{
  "n_layer": 10,
  "d_model": 128,
  "n_head": 4,
  "n_kv_head": 4,
  "head_dim": 32,
  "d_mlp": 320,
  "vocab_size": 2048,
  "activation": "swiglu",
  "norm": "rmsnorm",
  "norm_place": "pre",
  "norm_eps": 1e-06,
  "positions": "rope",
  "rope_base": 10000.0,
  "rope_fraction": 1.0,
  "qk_norm": false,
  "attn_scale": 0.177,
  "bias": "none",
  "tie_embeddings": false,
  "parallel_block": false,
  "init": "normal",
  "init_std_qkv": 0.034,
  "init_std_o": 0.034,
  "init_std_up": 0.034,
  "init_std_down": 0.0215,
  "optimizer": "muon_variant",
  "lr": 0.0103,
  "lr_mult_down": 0.7,
  "beta1": 0.95,
  "lr_head": 0.00753,
  "warmup_steps": 200,
  "schedule": "wsd",
  "decay_fraction": 0.779,
  "decay_shape": "linear",
  "final_lr_fraction": 0.1,
  "batch_tokens": 16384,
  "seq_len": 512,
  "doc_mask": true,
  "train_tokens": 118400000,
  "steps": 7227,
  "dataset": "wikipedia_en"
}
Each number is 500 + 50 x the weight over its row's rms, rounded and kept within 0 to 999. Layers, rows and columns count from 0. Numbers have three digits each. The size before them is the row's rms in percent of the matrix's.

# layer 6 attention output (transposed), 128x128, rms 0.185, rows 20-30, columns 0-127
088:383423516466443464557481468558405500516557541470476525561473470482518528423502574463420493513622570415522538570512446442533430532425387540532503527487437441451508499471564515424542491499527603585513556634507502503473455462504470465511454495451516506544549535409521535467523561579418554471482573475377392484457476475535511557504482493584520505475496475446475554562532475524474507505501
079:465590398491509625449555505553526589548560396480522464559476450507498448580555451586445428416546395531499546423526507548542530560445549535577529476465546540523537474451527554552553485448559566414501515482580458420570559567476525497460514508528428491561529436546567522509510469426542466490536464624598511501441428525513539543441460461439511484528470506465505505496516545537498537526505
080:534492541638497448516500539549450556441461539449485496469504474502504500506481421517532528456555503517501415399434542521557567513504536487459558449605464514445464567550469557483450446505584566478581512556470432496524458513489438491404483476567482504473519546484563515438487469500473465639564421498445479391545514477509588577491488491520513516541391432539542501597422576492612507455548
081:409415557525469573490519433481446361523483469407517502465491413431554538505501505560494512480442497532431456489495477520536534436556481487468502515492523482487514515449466514627538378528519411542588497434471562529504567479385434558466505540528509457543394489476411595424472561462535569525449500622421560489496481521495479457476463515479543524436507414561462473530528516506481524584507
083:484432448401435631529462516494583503533486591484532541468503554540488490545526456524538505447565507471557508466439487437595446367409425513455504498474583500545425534576511541483565536554496451495440495509512461553458536468529472507507551499526512556511595450437527523448486442497537486523566516515563427575439459521500458539467526483435577430517486509505465538535577595517609482609401
090:564504424469543387538542429467522561581531518540551480518529500528585437446449510574459478554565529505483500512486506478447626563478499444594518511523559465489503418386489548444539533477430574494502503575599436393478526526506585492417504495556522513511426452563501505514500543471497468532552425457488444487515530397566424408398462438513499492578440518486441495445444487524535559519510
088:513513447579516499484393463495713461409552468446450528466542405464502472507479502535530529552546500522463414448449552535537521520497376610534540481491493489442567484458530523529485522516531389475513470560399481467411505465481550551522442556507457481470487504434536474454525503402515558460525400547490550515455474484515477488530457492459525565505503494491405423499450474538575475605487
090:587515551570529495430522458497407597491410593592500526527509524448506541479522503493527468457501501569582494480465470556498448556466448476582489509376444458494450493598503549599470490568511458439591392553524474581506457487564451617486439455479528530513469517452465413475442547510519584564513457503512555515497448530573429465484476566502409498433442520503466490501516430429479515514425
090:542568427563494548482493480517474541501528474586547467444512517603574528493530424566478542522515524550449521418545494498495485616579567519539547518533492561437404498459527566585552509550541470515566445575457461559514489602562560587464520524540532491545444521499432509497564421565564471592484545542635540550501453436606537601527445574488546435524490479510441507484481474468499512487512
085:505512451489539626421439494489569531636549495502514535515543516473503499458463436448525512479478509493465500506394465520485413515440443422464525459549511453519515522515528578496575505502488410430492495436471511587464441502451498528462593568538397483469495547428473489580414463459540611511434519568543488580535492373502458448560559603488517486592547545481460485521439512527553442497568
092:571425585499466568567566517448500373483529548507467553517569455486441602496549500435500432539536518442514499592544538473421452440524381507484457534505528464479544529568539397480463518494566465543448564536540427598570545514521492485532492485502499526507526528499513586568494572482592503512515509461407546487436575484488447485520564421502494491391427510447533435427461556564500417457491
# layer 6 attention value, 128x128, rms 0.202, rows 21-31, columns 0-127
079:342559470558503517520497500456486472461483567530528528463504556542415477593517496536583541518522463518524555417491595435579555547506600570537487530477496452500564489547521547474495526487446461536418486480531617562491582505461485606555464462441454490537497490472498548382554463482567565537504429599488480529511507400459461481472405519470606507568552489428547467504477456517513556553482
084:592511495528644490460499365500512550505543561520482575577522555532515502470477481487437497451492440567439531487480507536534494489516603430486441488481412516502448524530475609363479444492554498455512545456537566439443444451378513516466594488504554516559536478542531416517471488449466471569508497546490468464575457435583520508469511529438563576525509508526478554413412501452422540541532
081:459490606489515525468592412547497457477402468432481489433605558532453584529424478505568574520503481543502412527536516520527508408385503436501530506509464483477559476453575536538475490469526430513577400510576494465432516476489499518460479525631481530563444493496472469500380486527474581528557435452512475525529506492551502518410524514478514524432542412589464412445456479449511491438580
080:484544469491405508442474505513465512442419473517435496542454412505406589545514477552497454473500327535624448485432455481563514426515446598478549516505474535535561499529495546411513476497462566514418484584473532582464553480479402536560544520587444464538418502493552457550598510496529429526515450522507438544476491537502496608401586532495506475471476540447490491523550454485545477498520
086:549471487590606471450451470495453529546472516536476456516518492515584447441495515627537502605579567534487473459506573473483497522517553452529522597440549529524625427467489462492589447500491472543495491474455420458497452561482509506466432468363554572529475475619474501476492526449548507551446435586524377490493432519563502472483471461484491438520430496461512443522427531472559497418436
085:390510546483391472635495483466541507557504471560412527555509454504519465427506515383546395529462461488440428535492497606537474499466467463583555511491502522482414493504536580468618526497537435522583506468493521438464456521502512560509491487549570476399457500553463434376581464461497494467484495480492471616502455502555433491505513570420550552552465520511467461538412453515529528490527
082:523574472464556512426482581575547439458501492549426522448439503504441529442547475510400454470541474471551571528515476550490520459512605463520490500466526431576453520529525460502526444554529487502597504548511497571585563495520477410487498419570588433559494521592500443457429534449567532406496506513449601471556429557442484506556404499545521447543444435562597453436491477462451559504563
087:478493323591482505446473491550514492515521453485586446447535546524513480462522513608473416534491471500409571478493434596525518663545586572477472497498525502550499499467578556550461507481548473448524439520490559501492586458511556489530514524575540515450600494488506516408529503440530525532472528596488489454491442454590482503446403549431489480519539478551521410546476436430511525496550
080:486541518568465552562443463557466492593521477543440513519571491436504490480473459559460522490565469461406558433442484466542364517511497566516484467530591479479457446548530531515528483463510491473520487538481436635490496521577506637497472509563458506471389544482500414496568478464547547556562420542523473518410447408507615504594525522616485487548537437512418498513471478468482564486514
086:470551600463487527512499554454440450537514559393492400535538521510535528495541617399479449487482398503605457514615507470466450516474384490513530413509492528460475506441484541497505517483590563464481501461479496505492580558525546379506474574459417491534534504553506496614508578544562514422504522428518580473476484527503444441570585462537490555479492432485532519469575512444517440459451
102:470545553493464485573536510416465471375489500430398505483458515474542572532506524404486460583480567466506415567493449512490450467498476449506417542493535531535556539554553463518480451449518534553492561513517529454500478517503496521530482457433459498495538484580520576536439511608427503509506594413459446587422557616450412409505594444533443503402488467407583502488494492474492525475423